config.toml
head_dim = 32
d_mlp = 640
vocab_size = 2048
norm = "rmsnorm"
norm_place = "mix"
bias = "none"
parallel_block = false
beta1 = 0.9
beta2 = 0.98
grad_clip = 2.0
warmup_steps = 384
decay_fraction = 0.403
final_lr_fraction = 0.05
steps = 6769
Each number is 128 + 24 x the weight over its row's rms, rounded and kept within 0 to 255. Layers, rows and columns count from 0. Numbers have three digits each. The size before them is the row's rms in percent of the matrix's.

# q: layer 6 attention query, 160x160, rms 0.0889, rows 69-95, columns 0-79
# k: layer 6 attention key, 160x160, rms 0.0875, rows 69-95, columns 0-79
# v: layer 6 attention value, 160x160, rms 0.0836, rows 64-74, columns 0-79
# o: layer 6 attention output (transposed), 160x160, rms 0.0859, rows 64-74, columns 0-79
q69 105:099140148089116170132117143115110131138118096098124093110149173111105157138113131131145124118126104145171142133126081153118114154115156120093123146134146121115130089098152082125126157126148146097136114129095122136128154126144147184128116115
k69 082:138120110089121111141138162123133125140162122126108157123184146117103089143146080114123142139094115121128121127130104151166116156140080161091138098145106128102133146159097142143195068183147113150095121143129166116125130122194154126115104145
q70 105:142146077101132100138142139168106110118139137111128146107149151117096104121130103145123093120135102123148106137123149167174135154123122157151195142163145109116133087085142161163147079154143128148112099140126161110124097164164134122128080120
k70 119:104140109088112126151134128105086111087153091127134114103160139155158099128124132111144127109142098159120099134123133144158141198133140158116128104139154156147111126074125128153161105123128174153133128127121184133125117104165133123151116100
q71 113:146116117158115105090163124173158103105123161149120145127106082169137089149133129136127120145137116120128088137130169120154112135146126165143168130126117132166123125108086162148128092110107119117132132121139141133160110112095119111093138109
k71 086:090112160116153147134088095083078118113157099121118073118120095151182137102110155141135125086163092142099102138113119119110147156104131128125130106104146168145089109102159111119153151110108142112141122121105152129152122097156114111164137109
q72 101:105141094112121087125136173114133171128115131102110119162159124114126167082161160122166147101168105132148129149120127128130155171168126160140133161114146137158139125129135153175123109133143129118130109131134128152048144140159154100158129087
k72 104:101089119153161156126133084155166136133108140182086114124104144106115080170133121134152143123145176128151085119127173099094160132150113127115129129149087101142110130145144125156163136131125167145133169137115146154143113132191127086102138124
q73 100:133158121122166119170127113111115139137111124148134078130127140142103107094131146077131113106111128119124130102139119170118109143134134131109120110129140161074135146134117140107155130108135129122109064155132124089138127123130130140171116106
k73 105:180109152153129128142115112121136169123149180131144144127111114138125092129160106151148157125112166107170126105160122128099097108164114122124129125125121089154154142157152146109108127107115115097141156102125145168121127166147141106049106153
q74 091:116131099107141147155104122093107108109083115112134107134138113102126142100140120062155156129160140173109126133143127113146091134134181134110127098155164153059086129099144187108170151094104116146060097134103118120093128138099131135132125119
k74 105:126082098151131125169124134151141133110163112134144077123124172149138132146118127107119145118137118147120123117122143080135168139110095124116150160107129118155124088148119146142092136123164116118140147076118114109119075153130102143176151091
q75 113:112125114129101159147146113111130134128153111142106105159163128125121178100098155094139168117126151117074139122133122161130165101110131120121166102120109171100132155158154069115133140098085165144103095106124126169143133129132107163156076108
k75 082:122146133134098184113148123174159149117073150110174154122147153113095127150136091127130108137107167143152149142141131138122110101158111084134125132165106086126175148134126141118061134151118073135127147121112097170120143166105129178094132159
q76 106:152102140085119127157117123154123140138150113068166152171134092127137167122118119148092098171121137098131155127095170134136100156112148104123126118141116169154100164138127125133171140137130099166128089110066133134149131098142145125107142138
k76 101:107148108059152147158105124152119152075104127103113126116098124162130126116107103116125114126171096093153148101165114171114105108105122120155148111143126139174135067101168134121108167115140114118133122128134163138138106095131124127142117169
q77 094:102079133182144112161126089098134111144145159131124145162112074128111130140155148121129163127104135100131148093128153121100116120166103129159106110116126134134126139162143120133152127105112138130100110140148100111170165084098120101146129157
k77 114:148129118177138092079129139142169143167091186169135144151102111128107158123142125116155125142120158125139106121114134114109086071162085141146115164103121079144167169132118139125134126153139078131123148109175089139109099133068137119089133175
q78 104:172127181144127123111109120118144073147147146155130099137101100157111126094086144198167104122156138127117123099133153141076114126109106122143122089151120128154128107156129127125144133091181119144184127138151157158169140098111089134144120127
k78 103:148144096153110095118126148169157134134104162162121163145099131142129191134158079145113118099109134135110115129158138121141105099144062091122131184114112105140116108105137163130122102132140135122094142162171138155117118104095168129105100153
q79 098:139138137142120137132109149125127164119131123107168151145156132100171118164154117052106173114149093137090135106116161130133158132139147101160110078150127152117150160130090135110107127133106145134090152140123101136128163116123149125123119096
k79 098:141103163126143173123119147135139115177134155140178112093077133142136143105139131126194124130078141100133130115105094178093121130106122133124123121126141131136099136129153103094135128134065092080160126105119105127116114131106105160124152140
q80 094:138137135151150069158124085134137103144153169136104171120084112168133139118096136172112123098118115090162126121142132124119122139168110120153153147069132143136161069148146149135122105130128122125126108127168120125116127090132121097114093164
k80 095:131145098112115088109113130098136120151134122137134137150157101120091175106131125135121116125144176146168154152140127124144127136139098104109126166092122121124159168113087142129183111148173191118104154180138144160116145121118131094151132135
q81 089:136142133139107143104127151186128130133127112137126116094161153095161118135117162089130160111118125156110127134142113120175155109064152134181094127165085118143139144106129129164129112139119115108112146096152139162103099175138120128135158083
k81 103:074104155129136149103102130105105128130137113126112094125134147140150154139131153099110156110106103179064076096116107129104147124104119133145148129118162140126084139131134076116186130134111152131157118150124132129118131134154127122149171148
q82 089:115132133115124138135121138105181147145101098133113123138109137109113145142123125135147191141101148139119127118154118142092121070140151141157062104113119137107149168150138097118128143102127121119118125144108124155103107131123137163186148117
k82 116:138137123149117157098161137177137134110125164137138137158114140130075115182123092086122136145124158104148112129130136128129145066115104104118142119160109107133192127146116112117121124142124111113106140128177111140112123187113143137063128131
q83 098:112124128159121148148122117162140104091147133102159107110155141124165113145162124071113121154117129131153117133094154154183139168154120120094145099143097152111149167118144161138111138128102134122092160111128183099164142183159120124107141102
k83 107:133103188116167142165127092095090170110147128132117110104128109137138125062104130157152115117131069098075118068152092072102145161127145154119137106132159144116064110093126147081140143086116134107139128158083138128156123110142126116168106112
q84 110:125062169135134107114135118103132135149118148109112158166094062163157144125137145123139154151100147096113169130108127071094123142163114109114145100072111152137101142157127148085146158111115150149138116107120114091138155077112143103145154160
k84 085:167158121117086145149146140139146145121121135083144165124147129136082123121133100153106112140112132103190183130124136129165102137142151100108105126145108094105164150122123150119116130115154117169133143155112101151163130104123123123114127118
q85 098:124106118115132160178143101150110099134098118127121138177105121100126108142095082109147109117137085152108124101166141134152111167103115147109107153138147121175116054100165110150144143156134147132152121117098101119153123115138128152104092126
k85 106:128121115115118109192146111156100105109129110075132148129178127143161143097103172156096120170144145118142153138095127162162153110130175138126140091104156175131112104146165129122094141119122161120093106118080168116130136128143118145094126126
q86 092:131143119126120078180112130141152139146109142126149124170116145115098128130133124137149097112135140111137149149118131132094117124140119155101146147116123125177163087127119139093156120169189111141163122140101129123109112116100095145122127113
k86 103:103147100144126100133112106142124166084115141107111165115120078104116092153139090171109126122129138087171129153121119129132130116180145150126149138114151109123157130105103169162115113122089096116085125102107148135096136107119148090062093126
q87 098:138138167142148148161122117083111123119144112171095074176156148128102111128130119148150103170104117135120150103165139126099121134075116150169117128164153108123105109124081132162168147111165120098126139119114111124082147108128089161147086116
k87 096:147092110156107126131137144150160089137079148123172127128110156119159143139174153153069119114095204125137150129101131159127132104180139113127120107135136114143139110146147152124131143145075122155152103140145117116120108146115101149131151135
q88 119:164149148159107099125115131152171120136152146135137130164119100113160117155134152114149148157098137113139155129140178110113129109165092119163090137133112142189106122139100167140155151138104150099136120091152131148121150143122108125151137144
k88 090:155134114152094135116164137144134121117138161116181183168093138104122124165148165162094094135093117116157155105099155136128119118175113156127132111127137121112125164104126095106132130130112155155132119150151114120121165111122088086159142143
q89 114:124162128119118152121072113123128137108160112130132089071126165098125107120125150114120063125109156094173129147142141135141144139158135140107181082160118142139122115105177138112117127103125149136151106118112172129135169147148140121141121112
k89 095:128094110136155109088146105133166106130177147183103088110105116131165061101148131122157127125115125140065106117171116110079154142101125161145133145134136118157088119135137121129137158146123135083157133121152124114094141128118091129140133152
q90 098:151159106125111132114155188136110138109148185126121143110123137122110130140141158112143134143179115147140175114112160101137110104140146114108141081157157147104104152130139106077110164159104128148133151154116121120161160128099134118133156155
k90 100:104113143079125156118106137128184149083131081113153138118127129164123089153123079137140104111126101122134105109097146143132145151100121106132140076168092160169143108116146126115103159118127137106138086084119109117121108107122134128105117100
q91 097:115117151179173117133131132116107150140115129133132135124118115131129132125155181123132136087157128128138108140133102143121141105153126144167137148102154118151166089149105163165111119159138129094126122096156134141079124088123187097130152153
k91 096:121078103140172158107108124094147178119100068132132143135162163121124141131147109170118109142144144124141143130126132086110137135149121126093133141161120070104104145106134134137152118125160144135111144139117163135112134113145200082107172123
q92 089:098119172112128146104095133122106157150132102132145083152138111135176163108143166119119145104123164119118108155128098146117148152150069144098106087080095165124149141120169086124131136166110149117137131124110129120101119157119120145170141149
k92 101:138131077136129105106135116137168123125103126152132152134119135115094118130113128116113122182093151137114103089170146115120103102122151112148153149132164106125135119089131153115136138131098121126098134137153100108119147140123129116099111165
q93 097:126111103090112137127129143138147170112130134097167144107090092193119145143103163179119122098141138130114145157085102155135131103151136130143144165116157145120160112119110147124081119169115109161150103105125120149137106105078144113154199116
k93 109:106167103158154127146147101089125137142163089123129113155152139129090117116147094151104086148112150125124154160151138143103136132112101088103148124136147107129123129097091167156137167109155103101134168148133125117158106140121081106137121115
q94 115:106119134127126150138113133131109119109127128132136117072135179116117126166150116095109109123156121155131128112138102158165183124102109122134143158150125114130124137124160081118115120154141144143102131190097135084150124104148137096147126128
k94 102:128141152101168117103152123119126102162139097131123113124157106089129155082132172161171108128107080149085141128128139134104145141092174151165121121108154151085049167117129125131122130111123103144163073116108110113128142107155114150169128076
q95 096:104142122149092121106114137143141090095122111129119154130146153141132092138135145144146115129163074132128084112175136141155172130081132126165139134161128129165148142116080131110144133124096134125135165118148138160112155154145103135124111081
k95 110:105107199127108136125126125093093159130118101100122127101140107143151161127148153146113139108114104140096103110089109113117120152130126101143132150115166155140092143090158090139160105133109154126138071097104136150138126122150142149127138111
v64 110:150131132146106125157113123150091141120119163103154148121142139112106135118129100125125106151120120111136161110141158131135130127138161113110115116135134105123148074141151145178100114101099154164088127122149128129138192104161148129081095155
o64 105:104141121146128110151143105116121166141151108133127117133132152123093138100107121130143107094138141103128134114102095108137105125110171160136131088124133121092105141087168114130134133127100100159093115114115138141099093135167147138114089164
v65 099:095154133116109183131126146167126110135084128060134120107133113108133135099146135130108128101136132131130153121126121162143120139146126111127126116155117135175124131122167118125120131136089114112116087138148126142134162162160118126115139138
o65 096:138136141111138105144105065100116127116157129109137134149105169095149152120137089117117127109089129115130105105090139165132127133148120162112137122157139185130084128113133139127149120127101115124080136162135147103148122129120082171124111150
v66 099:118115118117147101157138090095132159099138111161143096154145135117130126142127105146125098122127121107106106134113103100119141154107130137178119106144143123163141143115151137103151151098088139115124126151146121170146197126146087126070134104
o66 095:129074153123100105156148172120087117135112129144105090113124071126190135081137139102101140112130154119104104095126120108115143133125135150084119118143131149135136144121138122135102146142076122126143099139130135135124157127140154123096098153
v67 099:102117088118175107140105107107140117173111130191182138126113121077150130156147136097134140114131141158146099184078068121132111110123093106130099169129130115154135128106090139126173140134115131103095127126142157111113121097154128134145118144
o67 089:111163140096116166135126151134115123138117104172115155119144141145078107134131132154138108099152124128089129098154098199169107125117120115118123122124153127109118143125173103105106097150118107108138107149130081165104129128132136125149171088
v68 097:121118080146111107134119125132130091168111136187168150091163151120113125138131119082113116130105146121096138157106143128110146117166128162137104134083127129147116107123123114116092101134167147085113165177140125138142099135083063129139098108
o68 102:132113153107153114136107110117084101113144086131151142113142094135133108129129123104143197153157129134139142104130126109149152116140158147137090100116161143120117115149065089125145129170116119125124119103072143157158147096088139158139095133
v69 100:101132106104103123095096123152158114118159143105144111143140135141117160111113158132106154094108121091165121097146087123124152140132106125151121116141086138117134130128075135129117193129105131189155111133150117120161132155140140124132161108
o69 104:084115123111127134147151098133170120101128144155085134134101130084126135140135140153122116136141147110156077152139155114110104112113090119107118114143078122150080126155111104133112145105089083152118137139145093123164146123123087119129127125
v70 098:115132128136149090095162105142109123137160115135151131156113115167137110109133160161103090161127136115150137122105152093103143137192120176147130161131170127152147098116094153150196172127133135160099107134163133101108126137127137090141125156
o70 096:148122144126154128146098108097122138131116122154131113132154166106078109153172151072133119159166119147158103098148151147121141110146103134112124108103146120157172133124144143109167138159135125132174106155143116083144148130071163061163166101
v71 092:128107161111098117153067139119143154122094119096146096140125112125113137143153153159081152106139145131166136171065165140104090125146123111132146143145176146101121136115096144150110172099133133100123103098094089153122168133121146126102115130
o71 104:135108154134162118130143122085110106132114130127122089090070099139141164133110113172137167158140150102089145118124177118134118122140165177133101133143166120137099122144153094157156116148166131106175111175114109096137106088127151109124148160
v72 094:142071130135122119127103157177129122134121140143117136161106151157091121092123134102110120137066127144128146130096090099143114117114103142102129142137139120078161151103109135128149133079086127081107124131140143175124141143154162139144148141
o72 099:124095131142134154144125114112129114149124097170133093147141150137174138129136111113117096073177124118141128127120126125107116166096095114125128117083104130093090145128144125140123143127125120109122113138160133080157153145130096141127121126
v73 092:133101154114131187110135130127135153111106137119122143173109146112135121151125095160107073164106126166128076112133113114179124154090143143100156143118123130080152147143153101133146133102128097117116089100069114157088133110133130138134157117
o73 103:093099130152127146197138110123095122141111117124112133175139158088150143084120124084138137095176153132117105077154108177156160164107121148138083165102112128129137137162146110131129122165126130111091127091112074125108116122124138147144116099
v74 090:134171066110081123102120121113119131133155109111157097112143127126116148126103153137109121115150115094144097129145105127106147116085132129137086139120136120139133078129113112133075126175165118139156173127069111107175164142107142153099122113
o74 094:090139076136116107116126100161119120124152135111087162162123100087110158111108132146147144148137135119138104136145128096115125108113148097141118131093102109129126165166089127138093148105117113130148142131121115087132112114119136063101141140